Part of a small language model's weights.
Training: a variant of Muon for these matrices, 132M tokens.
Each number is 500 + 25 x the weight over its row's rms, rounded and kept within 0 to 999. Layers, rows and columns count from 0. Numbers have three digits each. The size before them is the row's rms in percent of the matrix's.

# layer 7 MLP gate, 448x160, rms 0.1, rows 0-87, columns 0-159
101:554508526490468506498498505492478499502506494526514489501525469488509483473510487513509463481522467531540543547489514535475466478457478524466551499544544475532503498514478549502472480484507538503494504489473504419501474495522492509523481550507494485521483497502522502491508510490499511477519473514465507490507506519472528491499532532546476472520483456471484477487524451485522479521445527504508509465489506449509544478494533517495498499485463500551537521471516476522461484476479537
100:498560483478500527506513522559504495468481432504464475486517510497497472506511503529548485430527457542482488505527510481501525496525465540513507488487491479463501478511481508492517463471547525516486510484472499463520481528515490529472464551452505506505514485514505482492510542513538531509521485472490489475509508491490467513463490502521503483485512464513500489514499498533512471491551546518502513484501447503496478455450481492487494519526513512481514448517499547466478507530542500
109:500450480482475458501491504471534529513509484515490499472500477541482490490498491484487501553453502503434482499497490498515536523529530443478501500510528480490522513504498472547532524496543496480499510491494541541429478496484499474508490504517475496495530514497495525538544530466500501501530490503497540491516481449463535479483495521469485473465491496483481546471468513487544466474494527514463486481529478496550512528497473458505473517459512522503481525456517524486525468484478483
098:517496471493448490510455483489464495481484508489517462494512522499547503508526513491469479499448512493497518476483502497442473503519469514463532519509532494535440515479514471470488461477499514476472476478509489518484501532495500535548515501505502500522525487520478511491507459495516519487505509481516535505533474456489454475517506477463513504547460542465520544449490500491503482519494440528508498527499501472510466476542533538504482474553478493536488472501455537496474492529512515
098:503501509495483495476513541530497476571528527519462482506561480494494526486491517487495533496503506460490571526514512455517507530461514515460475476525487502476472485467494489502478462475484497489505486435475499584487478499490535499540499524513513486476510551514516513512505462505514505509536527538506506465490515521509541477510538479507521511538491470506504526496445472491498515450486453524505515515482493517504471476475475516481509479530487468486513494518510533510514474511529469
098:542508496493496498482492529503563555504510515508503531485446552499546483533480517486485499545503481468470497517539514486550514506504505482511466488506446475482510506493532506489490527476520488511466450562478485476498491490532510510512515485511487466497486481445443461466516495524514516494544511509507510488485502504493469500482509483507483464509528455476524509457524535539516515498503487504524474509490514506486524491484486527500504450480510502462532520492529484536538485515556559
102:493529522470522501505513543463523551453535510495492542489513522480487519485537517468488518462512542542536521494511477516481461438476505527483505495512447509462553472529449540490461476522447447484484481520477481560494499517453506527553532476512498527489510492509563461521483519503499530480503537501515492486502502482495473493500504516504516478520493548482504492504481545499483504488499549468474499503491513534468513487478509527514519515490505499496490496469481488510503493506517499
102:490503507514477466444534468493498536506509504504518503513505545527520481483472502521469491477466522520458473537552482538488477508533505469504510521492509457520472498435492492514486506502524529460474507490492536487518494505534502506542496548510492496456454491500554509500507502455561508491470470455471473543513469499474477480482493496490508501493462491550503544498556525471476548481493519497503483490481488503558520479512490464497488506473514534506511495489470526497472484498532490
104:452464494476460519476490466473543503511475495501496512498475526493513471527518469523548546510488496470507547509537498466475537496499515488490485473493484484519545516472506489456519473532514494485470480525477511480467481485452500496546473487450531497480457507528503484504517547483504521461525475509494569482518526505507532495470479480506502483501525532540509490512510522457495453512556519488492454517514492477553506492520512459503503529488517523499480520536495485511505506550500462
107:521490487528507532491559511491509533470499490485532536456523544524531510487500498495525527477507464509501452520502459496506501507509474505539504483485508495502548506473485531480537503533515541515487470501550523504473511524536483453497497538514520492491491472496509549519476535494506495454507500493537503530475451528462513497523470527483522456431502554504514487539486526521471483504512489499477553476512516495492472503496478512490516490458525483499484498540473469447483479546488489
102:512492508507461464467484489518511532552546479520532524492502482554512481507510515553510466497473485489497500541509491487523499524504509516537549511509482569488514532488526506519482475552502484508482538488511505497455490525508510512506490494488521515490507492500472557497520505506539516520482528481506522515476504480492490538557524482504448527542533488532504517541467489523542515537540495456455487467500479483505524498522492503520522526529503477458478508528525470457498460527465498
107:503506509536454519457525522492531549485494475505464468471538503511492483514484457491471514487510494458508528515507515470457514486486552490513468487507498518437471486501502496509497512506489518477481461492538510506508494504491484509488479466494468503505521491473483468510465514507490505462527472470516478511499522507504501528411476541502509509526512517514501489469488510460457495490473494460557543559520497525506495486508505525448522436474490489483477472520528504524506496509542453
104:503518526519542502526456509471457462516518496490504467510529535510512494486476522459499462474493519499501490508499465508513507506463496534474491586464506471496469513498486528489502487465508500513514483485485524464484488506492513500513491480514490520506508515459493522473505530498496509474443527516488504483510485504480481506515533535533556496533526463551512453512451468467504503524542537467467465513518535534513510493454511465512493506540499472480443477543498529537491496524490535
103:497483501542512536508469494474538500548500476491469469473497527528480486480462481525476510484506456541472505499470448481503487505510482528458514564506501504526539505487498502536489533488547504470460472485516492494473471505507514504473441519496497477481510531480465498506471505491581453481498494517504523557497510488520469508465503513517497506491534503500482515543521508525497492487464509520452494499490480430532496465541493489498516472521510538553510498491488519471503496528510481
092:497472497450513508536493495500435515450460507522511526446487476514490500501489520451451506441495521487525514538544480504518516526528465499474507559469490471530500450482469520520494470508487515524525499507525502502482510528510473540532492502486492468509526524468482519494512494530495483482464495513483479505545497509510474530521502464451507487473507499504476459479483494479528506518549516472473516546467472510490491485554488512498493501539476471514475484483528495540481547475503514
094:464506508471518516478524551516444502509477514523485494499498480478492472501501481484522507492522543472511485504527491529481480501507457441501444500549492526493493495479489481523461516519466478513459501469502476523498531536495495489502519494472516473487480494541501475506510470558505489498489492520460460502530548514539512568510495516482513519536476498514511484478507504434486491545512470485550475511504508518494446512565515519510535481500483499500502478524488494481526523548485453
099:525502516513516561482479504476480482503517453494494565471546497486482531521458506466482477486472497441508485529469486497513498503471562534485529495478486507492471492508532503535489453487488503490460550516496476503507512489524538453504516512537488487490532494531502518495503485498544500496507493451524457500466489517493480506480525467514510474473519500478514486496550505488512517552546530460520510498508527486523456469499475489540462462516486477450495498539516520512489529486487471
108:511470515509505522493540481495498457464524471526493523508481466491526547499489458495513509493488485503507432507485531460491443499440476497447485501507455493528550533477490548493494463505470492508479507464488456441502484463505461561515492526504505463495521482509493533519491529490514466480528510503487493478503489519465522519511475485510519469497481541528471463480488490505456517446491512543494530463475490497513523470492493501495500491508490499464503495540454483521512503502523479
106:488497503484500533470509466491488522474497517498510523498507483503483491500498497497515504522468548527524500500522500550456569481510505426467499515481505470518506509465479460492509485483487521530499487486455545504494454543461513483526461486494505513486497516560483434545493494485522517496450544501490501475504531491474507494508490548520493509502512520460506479511507500556515502499506519531469519479528509489511482600521510473543505470523494523516496491508489484484517513502511539
097:487498485477487502505480498489512558543463559475512496483496470511473507496521519490455506499475559481509494496553492521514512508431492511490491504478511460483468464500445513461520483481503521497485478492500486501494531542490485485525497458514505538470551494489509513508511551512516503492566497488507552510518501501481515478527515533529474497480523529483468551531528472522530502529513496502502506489471544481519524502497484514536505477536482491497460466466523556477502522458521510
101:465506470497477499439512463519467476506455467546489486502465538478531515559495444461489521479493505479529553502489509506495504505528504477533489541537474486458503532509502514526505479487517493475494493477474493465534501483529557522500523533521519505495487522526547486516539463482461486473491553502528502512496521519539537496499514500540493474482495491483504514477478504501512524520519471494536513500479484519461536467485535505501521535524561514476520481492483529508481478471521527
107:552475477526496490505535486488505502503496508514525561475513473484513463478461493497506510470479535480484538541497492483504514487475510468542507491488481486527506519486462484477490486492490459513508498469466515519482543512472504468492510507508472518460457536517538479517497485517507509491484505521518484468512472569495532526526549524516510462470449489521506487493495477501489473517513508495519511480527489501544550547475529513494522481543478505500479545452514526470577484520494545
101:533446478501495555514508507499492512502511448502511502485511481477542450522496467498489469455475477493475541468479515473492476497460513490497508486465511502540478514522480550519481557523504501476511509477510523498507497491491479484521479529513479462502486481499468488496493498501529483477452474488520489491523464474482486522487530450535506514518513484518537422512507503500515521532489517493517494494508534500473529464508432483481467485490545519503456484525536524529496478516465433
101:479496525447439494503539514535516523490512480536497457509511535480510462476484479468516528483462486512493478515510446496480521478496486560457497519474503526506491505483495533552481495540470479498535507503509473445507519472502478510470498456506530474434497498528477480474505474465490491492477496486487512490484468499512522564469532478493510491486520511522474506490519455538512486536514480563513472528497482483493524476509536518466510482486525480509499534523497476461510515464493508
115:547524529490505526517487489512498542515521494461542491541492500503491492457507469495538505534507489522518479521499499505510464519526501478503528494501482478502512464510516450482493553526512496501556533510492507484513498511528517456493543547523486499494532480518455510515487489499452476540467490504523492490530497555456489500508454492476515521505492482524516515467532526540497526525507501561493503516526486498519541511575507507520519434499516485488462497496492492469523450528458491
089:535491473500569522530482468522544488515471539553491487509477521455471506470450514490504466515512494460480517509513496486496450468503549496500454500511522472498524507507467538472507494528516510468506532486481475475503501515508509541551504463485520523468475482529518527511511555502515524486497496504482509473473427511466502510481498487511471482494483477482532532499486523504487520477456481491544508497473486502555505510456503507460458509523462524551513476485501491499509492492519483
093:521490540512534511480494476513511477527528505494518529474535515454479513473484493540486491470487481494477485514484545459473478495546545464480506525488513492500475522491496495539514510495482516517481493506489444489477493509470482459520506504497451484453490477536486469492484519524534485490434476522526534514516495508531525538494488489520501438490505512479548478522511469477493482520502514520494540532491511450493548524508501452494510446529523507504510460495556482487520457469474478
105:541462515481494500520444506535519446507519515488511496505477503496492493499524509486534519535430525470505515509475545494503507473482475557539489483487458493529513460481553482434498511479544491461483474503522487458460492511491487485477494486493490522490522516503488463517502483494502530478517494525504546525454511491520498516477493489560496525514528539526511466505498432504484518504460496487487537480489477509457488483481508499500495467532536488533503472447479503503510519512500475
099:475496511445488507534497490455511497504499474471442516530544512470472482491482538481477537508541498504455470507522475497470492522518485451517468482505487523530532473503502487478483470486499492489502537485459504488553465497517531509503491467537531487461499462517464479537509516515536516502502467553527496486487512505530536456496512521505469505491478492494460482551519520509500480458518490526496478533485496477486495488475480544490501464471502498475509496542466526448506507541491552
102:498480459458482524515480499522505499526497508511489545497515464520502485492512451512472521494474506511460493554507509442531490507435465483510472486519527503506532514485533493478483509507492464477517576506488555530521527475501519535512475481520454538511510531517528500490520475528508544514511535513469513494492482495476519562521479490521517500480451500487519493500463528481499468507510487483512529538521473471537514508495525527504487428496517506541515501449505493534506499478514502
099:506451502501501530479496510522489473505531558491486498499510479548457469518480516486497538505506486467513523506550527471521494478471487468553457490514475514477488527505476453473477510551482486508566501480517478493481493504503500487504522442442503517463511500479454513472525482523491485573481531493496524493502502503542504516453488503549507516468515496498487529475500487495496508473532508454523454502503543475521501472481519474533511514476506505511481490497529512508529537535522475
095:479494540492503483493473541533472557530501472491517523501485522485477448419496559499493520469496473491452476515478491503466545478501511483482479509516467489479515494464497486483479507472528502564487514507464471528541485518481487523465451484507531513512522508519492499453456500523476448464480515515475484508492487486531525504487465514531500502459487467472510492507505516490521487548495501487475490480497463466460519489528526535447472492500486488516508509537507526470494514495512512
102:453525517470501510504524503477513554460553480485473483480516504491538460567448470500547513509539525492501484479493525478498498444511476449517533525514498488513471463484478529485482519495497486513450497529496550539479526533526507469517513505476464469494520499538496462479512494490476547533485494498515484504531453533484515483486482490502453535463472493482461490506453511485549507495509500530500482519496526531489495498527535525470491486485500473487489528514488512514518508479520512
105:553505517489486524494478477477534519501476488475464555456485474514446522481448502513457533475497526496512475505489486494493500493476499482492461509494525499479512546502459466468463503513509545501522421511485509520483505509506488454529529508507482502519500491537509521499528550475522502551495490556479468480548533497467511489457513516499485497468478496483497524529522503493504492507481510525538522499499477530464536466498523490484498501533504487493461498457436517497523480533521494
096:492547499494509549464480449510488506508526516532507494476459515482556508500476484515485493555554520495520492461523491520509520475505536468535507519530484498511510503480477520475547515491470515462488495519475522487515516513488473520550461524478490504522513435466528508561517474486523503520480498529480490494523477523467527533514462537503476533500514487513473499486532504463496542489517519473487504523514493527480498559539486500544494511470475512495467511470537468515517473503514459
101:521487481484495501492495487512482515496450493481535543481504491494507488511528478453516501505478497469490480486458485518501544504509487502561518504474515542536485524528498526507531470475486466498472525494496559461499487539487527487499531528492496540527528463480484462468454512473482483507509513501483515504508516494508499472518479537521571509456504488507424458502479522468518515487486507533520479553499496485508487519501522463451510493510455519537511489510522510452533489534545504
093:463474488453515558499472548542515497454527511491547511490512478506504486524464427498485517485510472480484522515524548472517511504514460474502510513495511480509536506499478483453489512498480487495508499502514488464509542493498519534539504482523482512546519498519488490477500466487491517479518470515480462525495482497542491533455484491506531513504540499505495541512519471487476529520478495496478513476508529443527528491507546447516521526476537474482548522519500440518485527489534481
099:489524486465500521544443499458461482495471525496538511519477511521483433476492488476474494505538476505525498525519525528497474494453493479525562522492530508512501510434488492487504492496482483515536493504502521524471474485510493509498457504535538480516497542477486498487524492493520524486501492486521473546472497490528456526521495525500493480503498492515509476459474533507493497513505461506556488501470547541492507466432505446540446534495504499501504485515504500480469539519512520
107:513503526494483532508453465504473523514508471494489487540488515523499516496503503510470517541474516505456499534467514501485526477532491561473483512484514507508510483484487475556546468461525511486474490482494536506501540478526578504464493480532462477544494506504507490496501538514526505479552512504501510528517504495470513480588480534509482474517501538511503541491487480483537522530476493532518481550516487500515495456526528468505509482505519480506503505476528455494526524471502538
105:513551450521504492465463489477503458528512461524550520540517481501499500555503507489497525516496529507532519489443514521477500551503465524506509538510489510520527542508533516495479487513531529522508508496490475480519483466512496491472518475484470507531499472486533479536524476504480484513498512508501478459540545494517507480492499535537509481506545538508504549482465472523521506511471542494511546505517454492505514515538505560480496457518554520475476516474541511534506493479506503
093:507497515488509502490520528486487502495517487534510475463496555502497515464495461520497531468512517489511516515515483458512470496462527480512535511486485507525502468527453553499473533475441473501463485476502494500502495485520461489555522572482493504525480530475508484497501443517537473526519468524509495478466491518544462481498535469494485467472493500459492501500497481495492534543510528521505512490491473493505566479479526513537492493496482515488517439493540527479465558503500493
089:504464536481478543484523507498468511508546488508480495454499500465498481483499482523473503463485537466500515522502510478500539492541498511449490514512509476462495477475500499539465538488495528462482546506487543505449474498484531471483488495496488478494517492499473510509493539514473458469509446542484478465452493557509545461510516512463465485516509483562479491492494477525518540480543539519499502501479477514457474501480493508505538463522483448483492490500473497524485515480484510
103:504494493476497502500510468496479516511461520502458472494515507554492487524520541501520461524500491487510526516527532473542512508517469513485470483497496493485530532547482521509506498449492495441551482515499527538470534510523535521529503455483500491488508513487502508524471531484483551505490517502510520475539518431459511518496485482485503535498504508509522514423448513467503493534495493462470460499504480539458485453499476501492517524451469498514480510532460507499476529476485512
099:518521547499477505484504519502496468522490488524469505517495528545536494484479452477499537515476434516472504537486464514472577510562492533441507492506464527494536497526512453508519496517530515505503483503485526490495539508494516459479469518500495484496477483536515520502500511509462523483487469510479494481497453520457493516487474506513543475501490487501509478505513500491498514485547500479512532458499487516497501502516505465526462509532514435478507531481472571517524501536520525
107:475508518521491482516502522509487521490534469518567454530524473484487508511502511472508495459493492472470517530477535525458519452487488505492465503519437487524506530484525448528507514487546531464509500488522531491469498494509499488543527502520458510508485489500503546520480460494465516492478522543511483472531492501514482523476498527488505471473541489482510462482543488535470484459530528482518518489483495438497521499480516501498493491471504508487451486525448468523540445487514511
110:512487480470532490519452497523559472493509484497531525501467515525487502525488441470518483523494502531513529470448520498485520494542533486510486513492523485481492503510479488474504537489479504511456505454498487451534487477494528459470518551446522494535496506506497546500505460494555504515537514494509478445488559520540546506516506446492497498534510546476514519486519477485455501504528507495524469504452532516498492515490493519497502476502555515490489515504520484475514511528511518
105:476491524500480481500516536514512520536532493522543535500512569459459469515512477474495546506488540530501505520516490517528520519462515500492482512511482458466494545483463504455469483466493497528540496498524495502497511544537513506492468504477494480515505542484466495538476482489552526501499472469504472534508510487510520475528449497530474509512476519479495490480506527472505548533486486518495475467547511539520533505501488543525484465532522498471495512466523475544542536478518488
099:469526520526474482544509497498471481513494491477471500468489531510510462532486496458512488494491486510487480531470531462511515518496505469494532534503519474453507484524525491479499464511473481542507488484504528466527526496521500466527535534540496478461459523519484476483510501524484550468521473492516455475500507500502519483503470494535460470524561464550558544536531494469492524481495497470558546518454495494490492507518514471519498483505510459510485524518459517500514492541486498
091:533504484488497462472528505501453540528451549486518451524513516531507506482529477472471511538500505473506530506483514493445520467499459496519510490532514470493483490455473511513513466482481501510528516518531512481490525507505478514522492527530546487461533526529529507476445478520464501483529507491533513485478490483505505484541472487509514512505503533499511483557489497520498469518508483501511459467487483487456521539558479570479497491495525485491499507463493454513488492514527444
100:489544488526486479509544497522485502493502554543466484520514468492479490440515498545486507549484525495531483516492543498552495515520515470502521515516482453492481486513441496519516506495458495489493495487483514475522489517516534513502497519482465464514481487461525550478496496522477519508500473472499516522476502529502496562472509530513494509484476483455503497562468499568480502482513533527499479518511474454504527506509476565534514526483543519481507496541487528505502466491489501
096:482495497458490532502503526528494545539501565479524497525481509554533511491518487519487477500473475476447514517474493488505560494521537521510526485517503490527454491468461465474469524463558505463511511468495483479469506510537483476547479508491499542503496481473495480504516498480490527467538521506520513481494515481494484516521502515496490505481534538479488523481497496519501496496472485490517535500483485504501513503468488496550452486514472562483433469477551517497491479456539494
101:480472490549492554513502451503482488506509562531523500494458496525473430498474498479555522533512484502507528473473449504489529510486513523508546509502518505451469499538508475526514500480503480530507561480485501449531498516515527492462468511478490469519453486524474514487505485507490489502495502514475514520514506507530487479492499481518470560498512515523487502491536504553526509478510476496507510453516551471502535517473526532508518486556499472504482538515500470473491508484502478
091:549536418474470476510495519492513507475495518504472513494498481482481509516463517472519522509554542544506494479517503476469487475494455521520515480502494482516458478553508485546498534530563476482464473508540491498465539471482452498510494456526524475490528498501486499519438520479474492508546484487467529505509469498512528537481493516470457459498518509484493484486501481474513494510486517490525501512507473536512504524490511492510488506469521459537510486485522568503525501507495511
108:502494539535495544532535512523469499505505543494505550440490539470476493510491480480468526539508526529455490466537498465457488501490501500481493476488487502518488558465507506495499499525548474539525485501518494501480459505540497466477504495498486481476499504449513493477481475489491515471477465534499493490515496501545535507476517509521522509509524527484511507535468517468495523515468510556532516531545487514523492518459465458534517529496548540469536508496453504477515495500516481
099:457501501454484479501458508489503506517488434479482521524504524471436519507496504472515524523481489527473542526525502455521482487499468484507486489543468503510503473499493510531521488525491478499489512481509506482513488472496502506490473495496520443447517516532499477542502514518474497516526480507509498568466444500509488529461508509464463513467497530477466528492466452523556503496495515492501478501513495487480517527533481473491512475509563508511481549525508443494523520482546512
106:490500443520489522472522517516500459486483478487493485449517475556492497541480523520517489544529459519524476451483463503487504491523524521505511535511520517466509502458522498535503512450460522478498528483501515497480511543496502476519487518526501520480489476506480494459543487494503541522526503483484491468493531465534522490480493485474507484478513499491453497525458479444488520536504488498521521504498537544508531453481532444475458495465516523490488528524545496518469508478455495
106:479480478491522522495499487511449484535483511495487439500518512502519539491520482479536510516506499528552478512464485521479501524562527469494540477454512503444485488537514455498531486523472514496486485460478529483533462474503484467480492503467494516516480498493558495507542509544493501489498498509512464510487559492501455459485522470476505458514456501516507515533484501525543526503474478532458505504462475498502521498514460489482471507469507495494527513489452536522488498467531478
099:490500501506488482508503535466483505522519544509544491481467542464495490517481450454535511514533540507480519494492486512499485475478477469484520534521519421462498470478465477527484498468491517542507494518540528499512531487485487494431510495495445475501525494509484482514525486506518510483477493498459500460546511541496524494475491523511483508537491501481469482485479511531470477509468508504481529511491509480480506445527494518450527517471546481525515528487497514549497492551510458
077:497491533492524508476461465456450485479500566530493508479496528502471550516515459532473496489514483501511541497521493501475508504500539459505458485532503486505531487490529472536486512525486570507495475499484515491515503472469462509516517507507471519516511513503516497515469443477473491465479512471514535521537475515486476500499472509467458510495502487522485503497523449465484503540493543492461506537470465504509509458529520557506510486551472468507502480510510502535471547505496474
095:496475480454512557517507489483490522560490524526512464543513470473493547527546477476483531504470539468504504497467459489512478504551485437526474536528520489475491473464503499474494507485491463543474507519455495493452451463513437484512522496511457506506481508494517522484509518523487508486509482493496566471490514527501471544520509488476506518521540527511483526528535511496516478523474541511511519489447518494522524467497483494513486497504497491469505512510514490477516511509486477
096:528491466487507485448503493470473516492480488532494512505466513518452518482515511525502514538518509470449501521475496530486546520502516536492495478510516515560525505478457483468481510512515507442475516482500536484480484498503510510509497499533495477494508491497501500516492523499534506484501503524513502522557502526462501500473467506529486487453541522463465552471446467472484463482493422518503472523533474452553517482488495475499509468525518538524509500459474516479536509465502503
097:512479510482491497526483494495479505535450534524478509515514529522517522519504459444512471480496463508457478511491498520456560512523546483492535474475508488504486488507460488486453492501548502494476500496491487484459556496496468513524479479521454467530519481526505507501526461476503510527554500449479506467515522532546509528499497492507477473439482453505494497517505476523491501473499541494453519539535504524515480482448525495514514498509482502526498481475521494464504534515530468
099:519497482460539550462479515451526510518518507493524526477487525466532495497471482490498515533471478505516526513539501513495496494518490504515514479516511468555470504531475474499511516505519461498481469538546478483462490477484471528494480451471503479465489512493511502481467511484500465496548509493515544512541429491472521515472447526473478533501520534507480511478443520557471501505516514521512496494510489515520527472533518460488478499490530496454504487549519516487501530495491459
104:486477480545441494507515489513479521496469501501507450529512518483498515508492502510512466510498508463518500530512533497472514484436505498522477492481495531487487462496475514482547477525469503515481494483493456479556483474506515461491483521485495497473512503554530497532480502516476489486529492511484479472492563555511477501468500503492497502512475458491557509488475480477528496512565508483518560478492477479458520554480465492535534507534528507521501501495444526492524528516515530
101:471520472516481532482471492472468507508550486488512525456485480538468479533491483435520538469545492487515485446515523493511500486548488504477493517489511529482504466477461525538478531503493552499528475503557523496478499496445517528500499478472534535517556512495516467507514498513541474472457537494470490471499460520501508518469499441498513509520500517527494545519478488522465523505530509484491503505536501515524500475538545480498491517485495508516482508503495489464531484466522487
102:522529503499513520468545468496519481537528491454441533466512543488500508498536499484509479524481529499530549480509449521518465440517482480473547473525506478467524524480484480459493511469508521491478486495513508436465505515489502465509483521504487514500462505497508512510539510535521461496492499509523490524525455511526499481497530468503455475476549518458506491497503458479456490520497499509463469527471491513491485493546507455532511516490491544486540541489516510486481515506484513
095:517506456528492510505504520502482516474493539532478505469470477487496480468500511478509544491504496494470464512467518474527525510427500515477499488527477507502524496479514520511519502502469537579420489536504512493543487506526468482475527486453458495471533491490485524473533492530489483500481483501521480529500475511546527473498495520530481486508457508490496462514434478491508491479526502484440528500521497465517530506488545487533522479477510454471507502520521509480523523479487477
097:478508494513496479543476494500504505479524514519527494470509528523466509499487495489538497531542494444450507456476526495480508511548482480491507499511519516472511477497523506485534470529454457511469480495470506541522572505439523506521529501460496500513518466488514519515481485511526472455462513478461513530482531471535533546460460471506474514496487480491478510490487532480502471510506465527478539500509506481548503539555470483512496497513497492528506472475468485535490492535498479
106:544507515510494512485512446500523500492512500517497530489556496485456495498504475502528521477510473533498493463538510526481523527503545469537511528501496435484523482544462480505491473515510516516525489536470493493462536466500523495493508518545511452570502448532477478480494465518520522473470527507527509513508553515465469516497498499473525510496501515488544513492508510510487490491502517515495525529506465496490478483507514462548496486540529492483518522506452427523507501474540518
103:523456478485480441502505510489498519543510482516512456489510490508473470493487459449482493529549520508496497570495507495485533514486538502529490458503515471500541511503526491569476516495471567520527564489498534517493482518468532545454493473500519477491471510468500530533492507491524542524479521481528517511532495511508529470485489496515517498521515524463485519505479484511512534499523479489507498516515488482484510498518511547517532505486513528523497516443510525546520522489530529
102:490469476470517503530503513508525490509530481487478518537495542508490474531510463501533492489516501455500495535450496484497489452520461479506560499535486495511523478451501531474514483468514523502523503508500497480547487465495489493437503464494516509482478539456495472515476500447508513445530533500471481468532475492508458518448461482492503513477480493481462460476505486502497534505512490508529533483561516486522499527470520509488512513477537482497436535503519491479468492488498476
100:483529466500512515520506505469552509523489501501511453471491486516449472517494513464506457499474516497504474437474506501500534481487490525517544502486495521509516466501525486565462504478476503503499512483507522495491469464533548484524471495534503520465460512528502520501469487501539512502521460510490496514476489489535500454452476476507494494460541466496540494475485505519498511494496474485490454497531504421509518475530500465502500529517535533499515463487513511507485460534521435
104:488460520477534471496495481525494476489518481468554458470507471497490496475510483497537461509491496475499504481458492494453472510468510480498498459486506476506519518485476452516457468520501530553531567453482467501498527512512493490545512531512471525515526455500468532470471493493498459516477482453484484511500513492500485493527487491517471503522511488514519494502537504531526529477521516473490497506528473523495515554465521434535474470476521505534477534507527488500490504469471542
097:491509475521518483515541495460494502562547500529524530539486553488481499528476493522523507459500495450525479475512489507530510468504501477506453492517470472532559518470504511517498480477512531494543460532486521465447507464498451486533506538495496518542535554479527505485466550506534494475492520495517511489540521497509519501523479491507506433507539501505474523509492492499487485450498490497463504497521452500495481493471457492503501508461490490474509505497496463500515466519518486
103:496474466485490498514503497502493503453500481480460479458471495466494542513518532496477487528469457524514513534487549485513480509465483446514541515500474562525514514485496532473487519489466490514518503495501493502488531452469469501512497503499482500539494556475462477504477507448523415479530488506485489519524473543496519515481514520517494494494509506493500518501492472460496496524480475486520489465517447507543514490492485525525537464457518488483463541520526468528475517458502484
102:515507520510496525483488496517486557516547476486493491502508507550463475506470453440527531463514496477511439448526508560500488538511527519469499527472518479503559472488518489488507492518530530504492507438529515526461497500504492501502514498479519488509513473511493490465487532487507500455487517455503473470511558466521503527516522530512506511525514505501535497471521506485519518519524502539469565479458495487491526500497498511498519502492519526479486505535514516517487513429504475
099:510453498496465545529515490503472494470533487490502488451516511492509522475549482521491463489458514512507474510482501544509467538528472511471476488491504527489497461453473498470514500496539524473514550547533487504511505517491497511513499458502526511489503500469541541537498517539541495529513513479509470525494479502497495505592499518503526526472454472492498528504486489538530558517563499476496507510499483494513498507501545514527520507475551457491506522513516487520486509460490503
096:496542536516535500473525483484527516473479516506529441493504513516490497467509499544524495523535496508504551469506510544479471475560486476476505490485499473492502490518467520480519522483503528472492486491521456516488501512482554490485488455504526484492491504510542490515551529523541497483466487527545507548475467486469521519531526502531459523479495518491461488509533476491488490504486487471458532497511475482520540462499485476494553527473521514477521502487535555544499484483513544
099:476534487518518519474497471522496502568494523501494446502526484504478503527556501494486537512518504526492463499502475480497537496537479531494511495485518488497491496476493528487458477472512528476489450468494575518507472522502501501473482520526493497497501527478501540490524530502520503539507487508537528484513433547529523487477485528493514487466487497491478548500472453518513494522486529469534484476533519458514430464469504480486533509514491492491480515462463509495493461451505492
101:541544535548483500554518481486575531522514508514510525503520511507501487476499500505473519518482510498513461502486507507486518527470498464527518498486497508486503509522486489510508494536549518499475510500514502525491495481513503507477484483465506505509550530503495530521487539510483534549496517526467534515499538476547449497506496471487552509503511472499476498505529488473456491524531506478453445451484510543474542484470469448473500484474489503506485508535471466515500548467517545
100:460485510517456517520472511508527489534464492520538484524535435554490496496470546507507538480486532520508477450512467494485482441502498503475493512440470449516496504485512509547499454515536480503504543471504509495491500515530516484507455482497510482515488490503513521438494500523455554527513465487469518517491500493511488530488489489484507489485502488517550464477503514526520488512521512523477532489488515482488506480483508482483500458564499499511501478460481498526499501496448449
102:538496485523500502546475536448472550491473454524495497498510538487502494491495506484499506477485499506513482500498480455523499545497460502473509470442492480501476545500552497490494477512458508478480491479497537482517494497462538447480549475518500563525491532503487539479441497500464487500539521497538480471477527486530493468489475511468489484494486450532486524534527489491509526487515468511484504488528529448511491539486537496487512529487487484488498527492554486510518508469511509
103:480518512491514476541506524495447483551473510510483473501458514476470539479514507484520518504511507518505552552481482512493480501523447499516512527498523516447505434547491505508502507520461550474516471516507512521509492498496502525486526469469489480463497487533525521518534501504473496496531505540514472459494529454464522477506502508500485473482470538507540506488513539492497486530511486495484462502525509565507544503472502452486507458491526477512468539466486498527509542510536487
113:464474498491508508537509521499527465497501488489447527527477511516503519499532505494525492494510543507477501524515480508492475503482490521489497523513491484505513508543517452487496518500524478496494504503460503449525514510495516545516551483507493479563529512502507534483481485469540519446507495503482467515525490472497448470423506476460524525497526499508527499463526568552529497503551482491469482461480530507489538456514501481520492477518511454452499490500520487507471484495472543
097:520462486459513471525491487535482500527503489455449522487523487553501478542487490527475487524503494474475477487484488482493501525447480545481532494489550488512491466490521517489499499515488516441497487512491497494484575517492506496491511475519502487479507543455500488481477503477477494487551538509450515464480508516542499481494552556480481479515490490489496493501470507479516556437468508522517461518483508474531519510547494512501465452520533478494484491496497536531496504484510498
089:508468507513454507492473506517471489483485507544495505479482516448483539525528459480531498511479474525500492480498500513499525468488517524485491509506517500485515517515482492482508519479476496544505522495494535510484490489521553521496519534562503494477506524479493489517531498483543519433484532486522447503434535480522522523510498484482515461505490501477481502495533507538512523485513542509466442499497485499474564492502473467547446516516505451481489492487478447533521459523534501
105:537480463526475507554494504472459528527490513474562493485535487489492470483448524501498475512491492539498491517483520502468476456529532525502493541498452521495512529487546484513475444512507482498498489509536461526506514484483471497523536524446496526530517497530536500483500486514502520518488481500506494511500490493520479519539477532477466526455552488446487480513526553540485502500513537501522500502501496479485507478471490519472528509487548489558468510486483484476535524502464498
097:525514500506461502510490562545486495517480520459546480518527438495472524501502461546499505517525514467493507490477534537524506503470489475479447452525513517494518516475502478516540492472506521492514522458463486521540491495496504515527490497502502436525500494532557507453494490535535504509504527493521482509539513539501532491508455498525494501519525516491467529556492492506529539506461538501515489514534476483469500486535496470509543516466522489491463520478510531487503502486522526